{
  "head_dim": 32,
  "norm_place": "pre",
  "rope_base": 10000.0,
  "rope_fraction": 1.0,
  "qk_norm": false,
  "tie_embeddings": false,
  "init": "normal",
  "optimizer": "soap_variant",
  "lr": 0.00851,
  "lr_mult_qkv": 0.4,
  "grad_clip": 1.0,
  "schedule": "wsd",
  "decay_fraction": 1.0,
  "seq_len": 256,
  "doc_mask": false
}
Each number is 128 + 32 x the weight over its row's rms, rounded and kept within 0 to 255. Layers, rows and columns count from 0. Numbers have three digits each. The size before them is the row's rms in percent of the matrix's.

# layer 8 MLP up, 512x128, rms 0.271, rows 89-160, columns 0-63
091:156153132095113152086115072153089102100134153142094091089082067122127139078145096095182128127134144115128150080155129108151143135104132123159123078127094090131104150118075102102189133140116086
103:156141114128152158171101119146153161172106118094112143140155168134045149136111133141115099155100132095105140124161077120102134123126146197206106150106180143089098152152159113114130144078165118
099:168052143123138128187141119126128133133059154136135187123163148083116126185141139088084138079115140130052154166120087154111078129139132154114127083054109106099106092120123197102102067190144144
095:093102180185088144156167160125074103150135143086120176108124147147051108145119082136124130153122173070204098107151144141179131118137160076131113114126131156135157110114055129119133107169181154
096:085147115166174192128126209145122138064196134141138069100079108099156117142099175146158150097145090120112093092173100141076127163127143150126140087110049116119152136134201166112102152116114104
100:187146105103133147138212098104108141179137114136117094162117117124145125162122167095109153081102145139106101113131141175131126139169067102131129147093101104113194125084104089093160117173140162
096:174084090104059124100118123112104180080158105153101188124138167144163150128133090174136122101135159174095093141109132125174104121133116075133093087123134044123127142141134096107129135085061102
102:120054125212117058130113133112159129123110082159097064144103073134098134128145141133082129144128117120067154087099166114193092099106128089147166085127087094165097055125121136153111148152129185
098:161104139121106136149138160163179089136192158148205107170162136112112018095128170071163140122112170146068078120138093124128144100169062129123120139098126139086109138142139129138079125155185161
093:136120133126135123154191093126062100090141131134079114164108110131116127137170167149113186121138100134097133094094129159136105140138122117139107144168100062091079112128078169169091176093071139
098:167120120079129075123121109136119085122066106132147078071122125142108138129156083151116156120083158119143111170113108097088134154141105154121089133130171124169150117148144102130164151177180140
091:153135174128098146122058172099098147115099102146137129128100070192143125128096127199075170144165130218094205171102078079075137143089148145111129134086138138162149104146121171137125188184160076
102:114182112150160172091151167135140132113119202165153168116131083128066200182097080183115156104148145113137092122119151086144155123098108165122113196116114120178160098159105139087082144146101142
105:136186112147144191128157129124161123178158166065119172178161121167145121121060102171142079101128038118122116116120075168124111114198145135119178095060159082148142138068106150142174147110118103
097:140126105140142166165102116153123133094082141171214147116079118126137168054082152109105098139087123163079212137086086149114105138152158155068113139135152134116062082113108149121203170145146180
104:145106163150068180132083130051126137146162120129151109136150070091105164162151125110138095191112144195110106104129127140149169162133128201132148192109120124170160073091163131133078136118168077
101:164133155175104095155172069108079129099130106162122180075130155135128119154110087097166140147153103148131039134134073104125143157154133100118087138099119126134089093102118125117108121121116151
106:168162101071102097121128142133118099148098079147101137088133149205157123136139183114131136165179129134124151168146144121119132166115125112102198127112112216156104175156137147134101129160113151
107:178130140106091085143154157115204077100080066137070186159043104124154067168107177131131133097101146132118174074165117126133175117125120155137168105049112112141157131139133122128166188107157131
101:124093151149077164113142140113116106184079182081132164133115160119095112170135153156170049159192104089138126172101149169141098119140167076170111148170121129093136102148079090135103125120131113
100:196038164181119124125143106075122179114160095069105162092114122137102146128102128137132101182124096147173171150115192105129134158155123069120124066175167075124127124115138160140112152120156124
090:057176153080120183152097159072145080148134109096077166165169174100166104104164093152146192126132096084115090146111160150116084097129110086097166113183138110120148042095056121155184148133065108
097:134174160081130088165163166112134074092155083072169117172153105117117177129100139164101128103099111148082125110082134168103196111143107118139101172118090080230114143101126105111187144128124145
095:127111136099102095097063131202095117124176078111149165114113116086089140178138089073066102084120142111160124105152102066151110053150153080139149126118120155136075097096088172102125098139166117
101:118050144116127131056110117138149145084182128081157086161132117152157198127168122121089210182138087114158101133101154158050105100130125155166145118161114122109117131161107113135139183099112167
100:131106144120137100115117081084062120104127109121167169083150111070112092173122093146107142128107165075125157158178095126133123155078188094174166153133178121087181101141152194134137121124137126
106:123148161084087078124118159149108150130143116118167143112147094121112103151147091151118199138159131143165201116134077080145124097139077126114151114101100162116135139098144101158097156164096126
102:167152182068159237180096164124124123073090146168144117170073204160175131166135112103134129099135128126143108173136145107092129070150146073131134157114136119142109148104110144122119142157141125
108:135171111095083116125112155126161169129164180079117147148151121095153111120184095093118116082101036176101137127134106130195091153109135149155129143139140085127122105162118129121112105078101118
105:187129111106094201110176079179149119112175158107123137099104106132121095143115103106136158143153130137180119114147185151192083131118133138117116173131099128209151162152123082146112113191114120
104:131165167109086151093176153080127091149157114108062174137163135072135132185147136134144177097130092117098196136166144130189149093093182128190089111093097103145151102150143168128123081160112101
100:104099158195131143159100160123120131110179121165162134100101162130124147122127133130159168185096088172111145149130135123176106120093120156188126204111080149202198142111156191166098149158088113
102:123099077154175108112094117168109176101126100145170134164131083129118146146109138159137131109069152119135130145065128116092143080147127119084061093118192169132152164128121116148126086144190148
102:121129167116116165130118105108131169173155103158128112066169186115147085124116176113175035131064117144162091125156116135106113182072141130131129067092182113160066104076120141134126099096092130
104:113121131141076137061094157123154131128135150120097176159154111084120165143180122133158160109122072158121161077150112107115104129143104085101169159136100083152140086082078117125150147101143185
108:147164084132081179119112100163142138102147095058124127146170125094092085112071104097154150142128171094115140099131109082149197150060125164112109133139141127177066128100092171138117141166178118
099:065137138070121062181136075143110097109119112123154120113086151165099130112142087175110095110162152087135148092113133178156102135165195139170104141230188186111155060147117102124167119101116146
088:104085193115099117180142081092113112173145018163123138162175175098101066157165171156150170158097111075133151087161134127104176161122111089136072155098124166116130122170113120154089100110125164
098:126131204125162109126094098183110063145109100161135077129135079070122142139130103100206135121134129149071097108123167125117145127096143092117086142086127152135106129153177137198104145065161106
103:136102161103119114145130180157100140155096147116092137166180116091175135057112104095139133159108089169090125133170107122141146121124184139161101150167151122176204156106154139151097167094150134
095:162119113200142206129151102133125118080136148135111154106135139114089135160140210114139110151158089190097214125110114136102145113121134133088141104126104149113096115111162110133081147152144136
100:156078127167123149085122145030137219159139120112200135202141148131139124164170096120096116093108178132163149080155147145130169151129085146121188128143130087140125190059109153138156041106163156
102:137144106103100158157119111090111112100159156134080185124156170170159109215147104120127109127105161097141148132103117097095105205079120122084178189164074104163144144152133118141136102099094126
087:142128168091175188165170108095094133135098129178113150107164150123041085049094144119095160081119136082144108148095096057109155104111106150152103165109150089071085139122097130138119160131127160
095:133096114154132179071190141124093157116098130165088120116133154058063099168057213195164146164154123128150154128152141145067115144144133106145110120120074116132149159146166105107157077128152054
103:102144135141134109164159140145125202179136140194094166141123096132141120123158083156148162124150216066188167082146159162126121093134160166168172105109132190091082135143134140134202133095156080
106:161143126151067124148125176105164146231154117076183101132157127108120147063104122176111075113141125145129169088078135071144036109084109096143162122168125150190156150146119122172077056114133165
104:099112164121102142128113142099112113077096168189156166079141174073169139121096135161136126137175125128123123155129084190109103142115147169165140123147130117103121085186127236136117137080142120
099:200103110130163106103121081097101141130093138130091112101124124125120158129102115077103088118123102097076163205143119116147101152151113108070153108168164192095108091071031109098133110063151116
105:150114110150107112110130146109156107088136214065127116162095071077090158068107123137120129108128164105077137144120119101083146140125093129192186152105109130035172107126170171130160117150158111
097:091154141194093135138087165031140122157135104131171138081145151130131144167112126117179164127151144150132090128181128098122127149131079131168161059108134128218119133124133167125087136057095130
098:166134109112121167131148143108123211145146128092177178172071137103133173075194113126099112178101125121130087086161134047079129158114149140137155150098137152107107133105159093149075130061086099
093:141117169146136123104144128171070156147122134155071128163091147122112097118109141090112122086146139184110086089154057146105153119113108063123069144156086135069060104145084122121184084109092117
101:090114135140175212141174123101113136099154128107161162131138120130153089146094100120128105096158123087160125069107101134131153052145074099195168079131151062116109088171090097070142140114119119
105:134091179136107126147107100145187137144094204135093127098116115092143101113076140104117102106133095106113059078169150094104163153170084059136133105141097185171089167141091184147127138111131137
109:110100119112116144198149088161085109106141138188114094126169105152095174132158127085139147150168119213098122167106050131128126067102053163115105169111077094132116142107162111152132126120141074
101:105167131088136157100107135151122127180113124116109121104125127091169100159119124065082083138108129109116118104151126096179066079101174123161152204129170194135115103207083140135078143058137127
094:093138156106137163166177092094146142029124079173112111177166084147109177125131107172143144104137162125123104124092112107115178149149135116093124118143129165122160178142086149088134124076124121
091:158132099074110183153144111162069129130126108108145108101108077193143146182103153145162169123174150146119171169140081115073160141161096133096112143137069068151162173150115113179106109097096167
097:152099116107090163031195096081151186147083144094161154141105093104172125096150088134096092085130066107136187128071093194146185103097137111121158161085146133096140133139157083171140114125162183
100:077099083079161168202098098128089071068143109123118088168148184116093113123126157157195139104100134117124188097193134160112108148063053116137087183074153183127143117134121130179091160134090119
097:100158102162108126156062104136090115146152082118124142093114131176157167147134144115186093108075169129150146167158120092165124176087166118096151121110139111120103150104136159122097127165149151
098:068164133146159180093163059138156091108146144155145172093124182139164095126114191083081128121142122132109095112132149168088209181111157085131170132114119060099153132154146145151135135164139113
101:176123131087142116110060125176136106110154135089143067088151165128119101102090166073172049137127076153122124105155171152135156127125161150117121199117148126128136141148171111041089112109104183
113:121137134105103146116142109111082083065089089160158129139096115099154103115127200136209111100138194124193113082134112077109127156066107170167184166175070137141085140115116138184137096156131178
094:135081095062119149174152051126107102128148124081066215171120141144147141162138106152132148126112136081142180040103108180105119152134112157134093156123124200100123165162095147135168149145162143
099:120110207121153144089137174194098151114138146131141169179080150141135108081159138136117113121165108110189083151080067106127101154098148169162132132123124178167074172067148092110102170128152062
099:154100102152165090131130117150122106157141095161136105119129092093091166088097164151160131132155086139136203122182181158142136172114151104187062120176093124188067098078132126121065150134120102
098:193135082156164108122103182095115142156137126139166087151182168121146147109126088097179125181106133135111149197163145152094132153139138155145130095168159157173166127120123158194188101156111227
106:124165112129149155156152118110179146158117132097172118090112156177147097106123137131152130105129125152156068102163032138104164177114143127146131129124099114159116145061110083078134195098173171
103:112070100125110174104148102157130142093076105134142114143108162142121149100114121180126091186106140142095139163123118170215119150164094134162186124146106121161113118151183163123082150081174152
100:129153134168106137148153116128166175087205137158125072090099161124110117194190158097187073155193148093135152130126147143156138086104119120137127129132148110162049149163150168142119103120195150
# layer 8 MLP down (transposed), 512x128, rms 0.246, rows 89-159, columns 0-63
095:112123098141073164088077133127135061139162105153113066119144157105043104182088164127137071083096090167098141131100138111152133087097124128145142109067092067138129152121135138072079131132183101
096:096086100177122139162122114135114104091119162128163096163102098130192092090143117107110184100132064134112054171119177133134143138095169123089172133116107080164129143126132101186155095141059171
104:114098132161148131156123108088168171163162058097132137108103193217120163153132065085150083084077096113128180174122159100104121110155109092106152168116173136100155119157133159090101108109116080
099:109151126157093145216110068133106167138155100094135102136133102137114060119127151081160128087102106097029122111130117163131127116155112145137170136113097095086106142168108173095110169160126139
095:132165135133132137047134142166167105083166111139088161163180129102143093132143180139118065168118093115170127188131131140096119153111148092136109125124206206151104120156064093150121131114129152
103:069132129101101102112101076065063111136113155136133153099093147161104169157162114123125120127089163155220165133125139103153173075117175095141067089152137152127124152081102122137128116159122065
100:096111082115121080113112128167109119147129171212188130129106150095125198065103148109118172110113092118137083065197125121106094123179172134080168130127115099119144108134077077176092078124116129
105:109087163160164095141146109156146078149131137145118107139112100107069197116123107178106146156111136131144100100156111114102089078081142094161172106054087129112094088140138131133132101182132147
097:083098142182153089129175118098050130158129122143130143060125092190118171115116064120128156102147132166183139187067147115107150163087151075148147113121139072162169130133155115157112125138158111
087:113146152180082135216048104150085126114093102074109139134166092177182057087152165123143116041128124128133104180133163131087154140117085132066136120140155184180173176104101099182155106125122137
097:101134129140133097146146156161092111065148109067101152112073138104141046160112150107136089192150055108080156139096129122148149114147142213118123069111119146070108145118136150150129119131202103
097:172101158099111177068210118130199134163133134118128180138152153088138151112106172104098124109108140167107167113049075142084172071130128124119142086152095092162104173100113133117198106112108171
102:149147130134148104126137060130112113127099062137102133095134152187147074115178129141138120208148118183123152150143115129168129129115116155073179088127133090109136177166081090131199055118131147
105:125149148184141160136126122136105123198128156148088142170193163126114111162115142154118098190102128089111081138159109166140119122098102107103159067109144107161152123102177196075076116113096143
099:154098121073106161107170136055144175128092068115141095070196107171166175188151112115128101126124171106120068103114094116146127153106142120154098158094123186080151105123131168122149124141107093
098:165140108115095155193111143143068114106095170096117140099120119119125120103129076154071110122164163104115155174156125108147141141185049197138122140149152127168118094096110168123090110139188130
099:106128146117131121121089166200120137151110146134057126126163121172150130113137131138164163119148127088124140137168177027161100138124135144133106126174164160103141111112127117114112191178114129
099:042092149110104152142121155192155169120156124076189169130139142122156084094128072110100090124105180154181102044158131093142109111165130140137146172137153121142109131120104158135088137065077084
104:117135108096143146114157143198111077140107106153112120139151099158116124099107122114159091174121103093134170113127184140123167124157029116060166118156123066160166116157092115147151104145124114
097:119181136086118144092185153137122152065119136183161079187118126136169121095106133120133112073130133110121136142192132129121085097155087065178105091147118102112171155094033087184105168139126121
100:173118188137154125106105109097193187058036134182095131154147147140094131106103148103122149160164115128122184153116092169098109107166071115157084121104154106075112098138135171126170135085143110
101:091106121124089162145099118085126169167133099149130152104150105102170138160147144099172101163138104114143101152159146089110154178156112155147081072149151122108146043105085150149191117073098147
101:137138117121158073102074111078126168108123109139080173105100122138106168105083085122116151155172130177154129140127151121083135095106101164092149091094148127063151055147124137116189134107145155
093:151083121094102158076162083122073148086157148128130146125120051146162153121128130146066166144092157130088174092141157116170147121162195186139043173127144096176116148161084149177172139149169136
102:131172169118131052095125153129123066116144110146103106139135144152146156150083147180083175109117134120073102091127170100119153090141170147171113126075162109063140103147099152161175130100187139
099:134120103093153094160149145123040156129150197114147140153114127108121180116062108084150119131129117148073053091129144141167125088200160151145069173114107166062129141087084174079107117132157120
106:113176134090158173128122113137084170125166118210143142095047128132126110079110132142126167112162075152147176111156157152105091140120125150144134052100113145093157126191108167145062198121167135
103:156165176085046095158094132105112065141077149142104145124152148098156141113050092096153112134159177153108159139079068087168136128117184163128085130123112148084139120149104182153130143137106193
102:144137093115118124192161125170134121108138142116114146125124103108113125183118107083159088132089118109167164110144100114145100107127058062164245157192145147100131111113128120172121121147067164
101:166101162158127123124104214088127094170091142086178124099133064094119152148101134157164161126123029082105100092150139117120152070126129137143187098122165143157145138163152170083142126138150116
099:141049157088142137122138136165156177137131142128122095042102140127119106090120058117133139140126116122142116123135114134165092202163112168117094114198111124141138151100134112127194169071145135
098:172066163147080143092119163144085134088120148106109125117140131115075082100138139066116141201132146111149131143086111107140100167120056167117161105078143140094168110136168081119160116139194109
098:143138184065121100136151145176156117125096109125097129148140164109166185135107141143179116200130155104135158190116155080121152112191118086133083135154142114089117090150062105125145128069154139
102:097138119170136145200167140141152110143141097119137145190129052162097141139185140178143155078128136098139082155144066142071146136096076101092107132107109110114142149141146057119113143165165166
105:139119122101076123155196092177094157137117125136161143125091123151124123150145109094172100125170147115084147167103139124113109111159102161096213123177119111165106147092160140175115080086172046
105:048130131089056139132161135141097044147209108136158100130115138123117136122081113105106059166075092168192149121140110135132158103158158147150171119125161191121177091102134152122069149145100102
098:075143104127114104114121092133134140147119103136126131160145131123131173154167109121061156132147096136132184092074132149151116117134180058101040060118108125186123086136104126112158141095145189
098:080144122120133074113094117132112113095134150107118166088097129123084146127134066123092238158149159070143135119149102108131086160048161099157104108154161173119145094133134148172078162117121101
096:058108101098120120099130101065146174100144118121044138113173157123121146097119089103094145163133057137147195123105125087153110205111114136126140164083142142157205150133132159069131143136163119
098:142115134110095078087123090111129146116132112147107167105180198087140095107075152088132098180138108082156160156161105176132093117159146059091112107105102111209093113176136106083165152114082174
098:147124097173130153115148100154105124089146091109087130151093100137115175146140172148150156087121159166113086118094095131182112129104116181135059170146154093142143134095096138152146106140156147
093:183140125133180140098083090103097180115079125071086129122131118098139081113075091126111085143134148146121122150101156091118104122115050163102124136126090132147073099057150102081123139161072119
101:150144105093133112202110199124150098161134153116087114130127170103118138121120083176110108148148125136179126102148090156123143077088203160107104144098152143125117125195144111118192124138107159
090:149170161158140153155132170119143178143187084109098150075128106136108126140168112068188116157094151094070137099059167175174069091144132116134195106138165125091141136122163141157109092176123138
105:084137102128174126155117167119075108112102087142144123144112170124109067160064127147151166140092065119154113123143102081170149144124166138113071160137141140109157090139084133133212082133151142
101:158133127120142166121086143141083097128179095090125111130131084127124127120167150126134117106126164141141152159072195015182173116157045160107166127180106047101123116108113131182144153179107087
100:082079155145189128154177088143126167097061137139076148099151163166125205144129089149078152147157116157109177166104093169098105117144155139132151122127112111047146098146126127171127118050097154
096:106156120135131109142155126148097134162130141116165133144118127160127130191139119112114113132133119192179088135095177104126076161096148140083074165134202130120118180082108095117098075171160093
095:170105096189150175178144120133082093130170125051152162137141137118107189093116104090153136164150140203106114046098166139125083095149135115167111152100151046128092129140133127164081168096156130
101:181150166106129119158112154186155161095173149159146107148146112096128116063147144124173149147091078099126130103111144087086128132054087093192148149167136174145123139117131132134181127065150083
099:073105144105089155126132115076181194150145150126111106120148116123138150162163148119173140165158177115099107113151132124143090091136096152152165094129107057138175176101030108099151150093120141
096:066146155091135148157102114117157094100090088100107073086181091157092123108079139084058144139154125068111127186114110162125106142130194093163166195130088159148124178103127123094129216071162118
095:126160136098111108117115151102162100148118133159146088173125085118112139082121145148134197110110103196134113070131141140148091133135132157087088127144146176091129127158086105152179142119130121
090:096133051135093141096076157190139079080098177091116114105123056146122106149104079157147183115139146100067124157090168076178149186130165128116127117123153177169150117084137147125050129147113111
109:144118160169163149143132129091148175155100175094158153140142133129140168095093142157143161048090102117094096147101155142061139101095137206107083095145171084140149080106107120086136148126053148
105:136151151105144128155159116147105127132164138091103134153117158167166062188129112128130169156124224167160130121078095114117127142125107130160107090119144156112133103111205105094119147120100144
101:137091133116169170127136126150126140095149084143129117160156137149140141084141150072124158099106131108077139167129107128069117183151103094149109121061129130129182130186148092096093162153100148
095:154166126108100114168155146078132074147138058138136155111065132170179035098134123086054165104133123171103125161116152154130132115165153130162161126103142156142191119143119153085106164110140153
096:180145136189145048127093150146131175116134110080035155115151103125130123140093078146206145137148127137090183117176061139142099041156154095151132148138119092109103076154115087101124182078109119
097:166168140163144149070145167119185111132166156143056042121145158158118171137126129127180131147110152148170082095116066068116143147165154132140108025155092106155125187157109154094148137100138093
102:121172108118150133118089179135138141158140050146108158134129093074168113151092141075141141123182131160184111139126112057155118130110117091047164046161197122203125083127132141183156080110119135
103:144168130099115161095126126116073145141111141076112133114180128143096086156127151128138067121107142144103123170079110168134215119162128110134086142179138128142176165145136174107109121137124108
097:158142057153157139112123166096127186105109104155171094113131158120125098133170145116110140122160202138071082179085118110114102160132107095150077133192123120152139127123137095098121143148115111
100:130096151094118114120140147095139113135110143124142092138097128104121122102093086129140155175142155179146128162075181107119150091113131128105128076068099151092140083089147103163107173114176143
101:123104165115193107108141139168144166109132056153095131178085127169053162113127142143116130139129128098182105141157118106135183118136107061186210117136143171169114096087142128188131092124059182
100:156117168124115108115105114121155212103143176132081150119085157100137089150079133107168104100137158165046149168134111162093106134129130136166108110083165090146111153126102078103112177201182111
096:052176108094158136102163061142140070167139127101112116105126125199154091088157152157170058130112134111173131158157180136078166108123163107175108095138131141074111117169123101156092106155151169
104:193052152097135107164153181092137168141065105145121121105163097160108184141093156154119141153128084179057137118129093144182119154178091156150139147050133073167137141152142070104132141100171092
101:130179153117170165160130147216137181162147160151098085150075182085112170115143090126105086175114106104101120153094123197107111115129110147106167114128104184112142136158173108101151142146111151
098:107191130043102148120101158170074166158064118084188103084099128155151086132173157176147141131161131124114143162096148092128143101184094124187177113146163161131117108164064117137154155110120095
103:106130187157076149152135131135158109128139124102128146173190135099094116121117079115148142123135111121149151129137149088142105214117073114171083156143083132176123043091143163135190114136159083
# layer 8 MLP gate, 512x128, rms 0.268, rows 90-160, columns 0-63
095:161142125116182124088113096185186137114119111153146164192179185192105133151053082148125065131145194162168072147133116129109099132131132150086129136137158143150125108102154120163177135135132142
099:145142095149165116163122144118169166095145111044140079109071140129083117094103149130111096191131054161108103133167087191157078136130166118130150109087086103202132136105111126200132091138109169
096:105136127122090139114073145116100107181173132126101178097160141170168138150168114105181083117144155168124156088103120147099084128114147164081132095182080156086127142144092097143126118117177092
098:092107103161152159106129150129150095134134135106138094155122115113176064086138159144144113188163069230142174122114185160152159132097196104120182150107122112164108137138071142132114178127165153
097:174113168122117083096132105170089137153100132116174123138158132149088150140093129108142192143187130123051107120123139080122088149093170144129126091142109123134146144123116129147138185106123152
099:136112110095155096109111121096144108199104173084121154128122162094096149048158142116116088183167147106115155084144157154105118125089123178070085076161085131152122152104127107176140171104113090
105:134124119129125125119067153160094206076034158101156138133151142074148138120080115109137084121147064198168114130126134152092192109113099146074144157130095130143105131108093151154144078115190106
091:131146144142082078135093178103137113143132112125154138130180088141124100194164138115173102123101104122097107120099088169115121185152145221185129121152142082127158094131094123151117195097133179
089:150158085155169157137125185086115110184086108061156139113127193138208142123174128147102167106084109106114101088181101157156118179129160175151168116161057110151211118118132123150154137163096133
093:131130099151128165140124146136118122137089180153183082132156132149136084140167147157118115106091170151129112080141084007139137111141148141133136143145148139207144125148106104123190087154138088
091:123186095126137141192134144084111133075122086156120071083101087067209096192124084183165154151158144144129123123158189099122152119114108114091115171110107147078149166168142131135143139154075122
098:158192144042155112113180090067114104147067069091121076129138134189148146131090174137116171104158109181125179113067088153114135110169139086085110142118141103164149140119200166180166088131148072
089:167129116092107086166074136094080121107103108129143113087095036139123172083208163156107111206094182139095145130169175192122093157137102127076118117119088135122127117111146126113140108127063147
097:145110128136156090139111122123104150151156115116081141128166118141078053192081128050121121124087173105138089119126088121109135054106114080131086048128169117120107123150039086144122159121122140
098:108097143142099165150156080155069087069127096141164150169116168133108093083149138125160175068172175197133096129102066134139139170139082137124156107158150142164149118149129149131125161123073136
102:077130152157110049160125129179162172092138120145081140144133160169109158136161160124082168101171148161093143108164137153104105151130145116161128099150176132129101145181144131111115064157189122
105:131070131127142124125131124088142116070144183141138147084149085081154127086189171101121095156150197103089110178114185081122161111141085167120170059126117113173117153099105179122113139095126115
098:113098172082127164133138117156109140110105148052151129157162131116150145143133169121137156068111150099155105058152116125125157092132120184133180152110094148137176167136075127163078119114074160
100:141108127171116206108119121104147099123092175110115161121162040155138159130131112121187134132089121162137131183117151071163143138084107104125141100117133163136093106082099157210055133111153116
105:115078099092178111161069096173152148123118167156121177148151119155133094133143163128090117166145167146152141146055154151136143080112094147181094126097130087124112082120141140135075083118147118
095:131146143117111190150128071105068136108175143157133118172149113191086098104059148088108051080128171108168112157120157133203156160157118108087213100140106145117136158177130094151164093130163092
097:130159106108094137147058101129156160115169116119125136098186197101108154155137134178150198130202129161139110107139141138083118077109131119119158085174147176128106115101103122161083138151065171
096:152093178129100127063100108134142116173094152102110161179141116090097182160133131152102140129125090120147112177075109149197092125172151148123134100179069095100142134073156157125178130094100151
100:096106108179107132137155140149133129141156099100082146134105174153138107104149171127121091145190078219086127093076084109112113159057151108056122107123141157115084152174112144163124165121151102
095:075204079156170103098130120128103089127086126138154132130119096102138085093154146162126118101118071145135096122143133207126114100122071150182080094133111093109143180141110138138150200109148135
105:127157135116147124160176110076132142155089154121125160135049143119110116110160085129147112168140110173125097196198161093055160137131129125124162107153101158109110114139118135169073156111091113
097:105125110198170117109144104118141093136088157131157108149068104160141082070125145102127146060121068172082117169141189100121104134125156114065155155144126103085133114103117090095135087137185127
104:174085097084162174091113118158093161120114134145143083123106143138135124107169200131205136064136135165164160184157127100104064131166142165142152097138112124129106139139143093131130140163154186
105:108159106144141104096126171151168060147132107100105149093108088122053170085119093163112085138090088098063140164141123131162133066183125184178160160107116143172108200152129165127070112154160156
099:156099172174086121097060095147123145101125212119097149101093188130152123106142129117113129152104113173130126138116119119097168099139184128120095134124105113158119154193101166153193179160115066
100:126155108124085172135173153103098085111137126154177155131119103137177084179121178142121113174127150142144132141163131114190045091124122110140159083072144148142169070155091123123149111103118174
109:122144053169184117133128102107158166151106122096117117141094099178163128107165101113135153080086166079158118153141106080161151158132205161127201118094145114094165158110102087131115090141062152
101:085067144155133196093148089123152122097131043089077116136133156140130146115145122137196131174204122135121192139164070156109136108177166150126139113114167138165087127130148131170144142142087104
105:139145144081107154116147123157151124156139119131124106157147101124112130163108101064105144204114119127181090100133159121120146160130132101165083146127150147165122077162154113152137100046146098
107:170133060123130150123141114122097123193116172152118185107133150137116105103174115084184123093085180147173147097100137113090106149066179129125120101117159194085113095154147138147089152155071121
102:079130104146155117126135070165133153102080134136111185108060128159092152099141125137144143141131108153134135191174134135081086120136075149173139137103120148164102175146198157198113091137121143
099:188096106136107079190135119167122065132134137040125133146164122139089134159143132108167096082120140112185126178167160093137174126200111156118131156060100161114165132139094150102160084143153165
101:105114122111145174114120121152121155094121119125067142092151187118093121070130166110173153108131118112055105156139041106100111114116127110153163109097128161087043132165117167181134138105146057
097:128132121177101158179122142143126144121123121164141091120170098142124129140082150136133124103090132180166080094174099132089171175105107100121097107115170133169195149108167135149192148155147179
097:190115092162084123104079132138067156113103103113151155161090098170166128103090110118125055134178142132169154125106152173130143153175174094173174147116182139159124132082117158122111147162183072
095:133120106100123162093110160125078092143165077120126092146101198127119067119123136162190089132086162148113113137112152068164108143169170175143136102153111115181185220137127189197161106106127120
101:117077115136180139153166069085114162063140173104118142118127142167160132177117197102218165162160102077125091167169139173150099143119127135136159077108164123099152139101184058184112172165120120
088:101126205066187123092117102112140141096090131135046105111145105177125101126138150102164143173116178090064199130107136162117125143111093091143147078119114126052079157128136183113115126117137153
100:102140082105134149146154094113129144185130087078125184086165172163126129122092142049136075198113139111106115165148138090133172083137120189111122110105146128132113088084090146157130157120129216
104:113154176148119123103085106147082110160146142172105160166150119072197072060177135117127098095106134151067111144133117159080109103139126145104168115149102058151118172130104163085136136153160206
101:138131157126147169085134124131137116178127081163080146129120067130177053152125121139174116158103148205121131132150198147143161149170140093069166138071101125091112137102105116127183150126114112
100:190144125132126146160146067125110089135169102176117146124122114146157103135088118098190157152128114170160202103099136159118142115121081193102149102151168120097092189173093113146101130074146115
097:132136141158080130108160146102183107210138147116121086130135145126144113101134172130117153153091100114117039183142092200123148120115145115164155165117146109174113107126072123137096164069128088
104:146125055122112166092118121158095085109134127129130133130053135071107085111092082166155105119110185116125126178137123095090133115129146178124128098119142107128246132105098142137167129151091162
106:104148121133105122160147130100147088136178148054120088111113118099143135098089149146161156159137100152115146116126094155134132118091150122174127126176134074105124111156141110144195099166116144
092:127122158129141129149134156171084130128164062139197143138144118122117177180129160068105156177144151133100096098053136092130154161084100148196127184093183160083169166122122106145141118098133099
094:181155087114139178148111151184164128099154114150178136164158116106115175060107060153163129065143145106098149106103126076143149090175079104134173106093150141113164094154135189116099135093167083
098:127208115115110128146121126143102141156189143109163175164150157093186122132208147132118174180078159150087139124145180129124110138194122150101128164155091198154116156032167126104094072160129163
107:220146115091112138105141118113118160093142107129174127153128174171179189126122137138085065103155140137091096160165140116143128166108108192170205074099120100117119147158145113141153092127165138
109:189118108146100123172115096160107129135164108122118145191154152095181119120114224131123068131120173166147075052071147115196125087134101135133124104161190136125136122151097149084124147078123107
100:141136163090131131082177130105153171140099143128175179059159090131124127163131110147171130163138165122065182139075118167181112088122092157130144140061115107109131122151180191112150106110117171
089:129094186106097107091088128156087194089150129129139143123226138163107094129077113146154118150119108102157134129140088108093114127145129121164115118118135125175166158081147137145124124070082118
099:170173107223159100147150115109146111179188112138117132104180135151102106167147066142120131160128088096166112104133075119092104170155146102185152087098153055144154090123096120133131055164132037
088:147136138130136121136158123095138101114140109135164170131167145172148115095119091074135106091063163045173078212105168156152151110105170155146108093149090118152146199152157166122085145139096108
105:115179136085091142092157107067110107157141131125128168139118147101086153068071133165112133156098147146165147145106192170115124110121151177184038152110125175106148114117179071122123149112083132
098:135098156091153111117161127161118162107113177132087094148151133140108132102122119070060165160155123099096072121148116184068111107068161179147162089071157114140152168162127113112086109111190142
098:181151100064159112122103101110046159156099118122168177096121146117162115129114176103139096115046124113141104108122095131126143078138128139101117125160048149147194152084142058116136135115184174
104:163119131140105174122137176166145129157120141124117157131172105141119114108105166114146130125160160163128065120177170136106108106120071172120158168143158094029140127086117169087116103124125087
110:118085155125140117133124102192119100177187154141121130154139125129144117129122157129146149128106152112123153129104142129089168163144067192148173143043141139091199179152123130125137106107149104
089:166107137120090186153165100136082151176101090198194116161151159095157114113155132158110169118087108102130112111134135111178135152179151150103144113138170183144129116184087135147196129084158149
094:181100135137113110161109121117134121121147152144107084151168085153141124139120200132170082145074118199128119119168136145151158103138108134117193053111118079135086171118074117175139136075082151
096:151082135100130148189107154131133125100131088103150115147133106118142202112124102130076172145137131166122142139181151122153109130073072114122129125129170127101104105158198133126144082137130113
103:120210081187141101101121075105105081118142117110125134121158142114113146097099105112102232111041082130093105107122108159081136125197100088130157086125116115145097106103104147149180114152131161
104:112188096072093097119187066141075135123121134150122129059089129137129128150125141184196113104134118149197150098094090064128139110091067144173129136157169113171153116142136110140107157086123178
112:122139087091110145125098075138136092106193174119173142092160097073159122144114117116072153164156126118116113126089213152111189181131146088157052148106168149059170119100137138155174136101144120
106:162146165186169169168077137105116098149135129065110106062168169153131088192115114140118127126073139125158135091092148185097155194133145128153191129086148156127126100132152117097143133224132106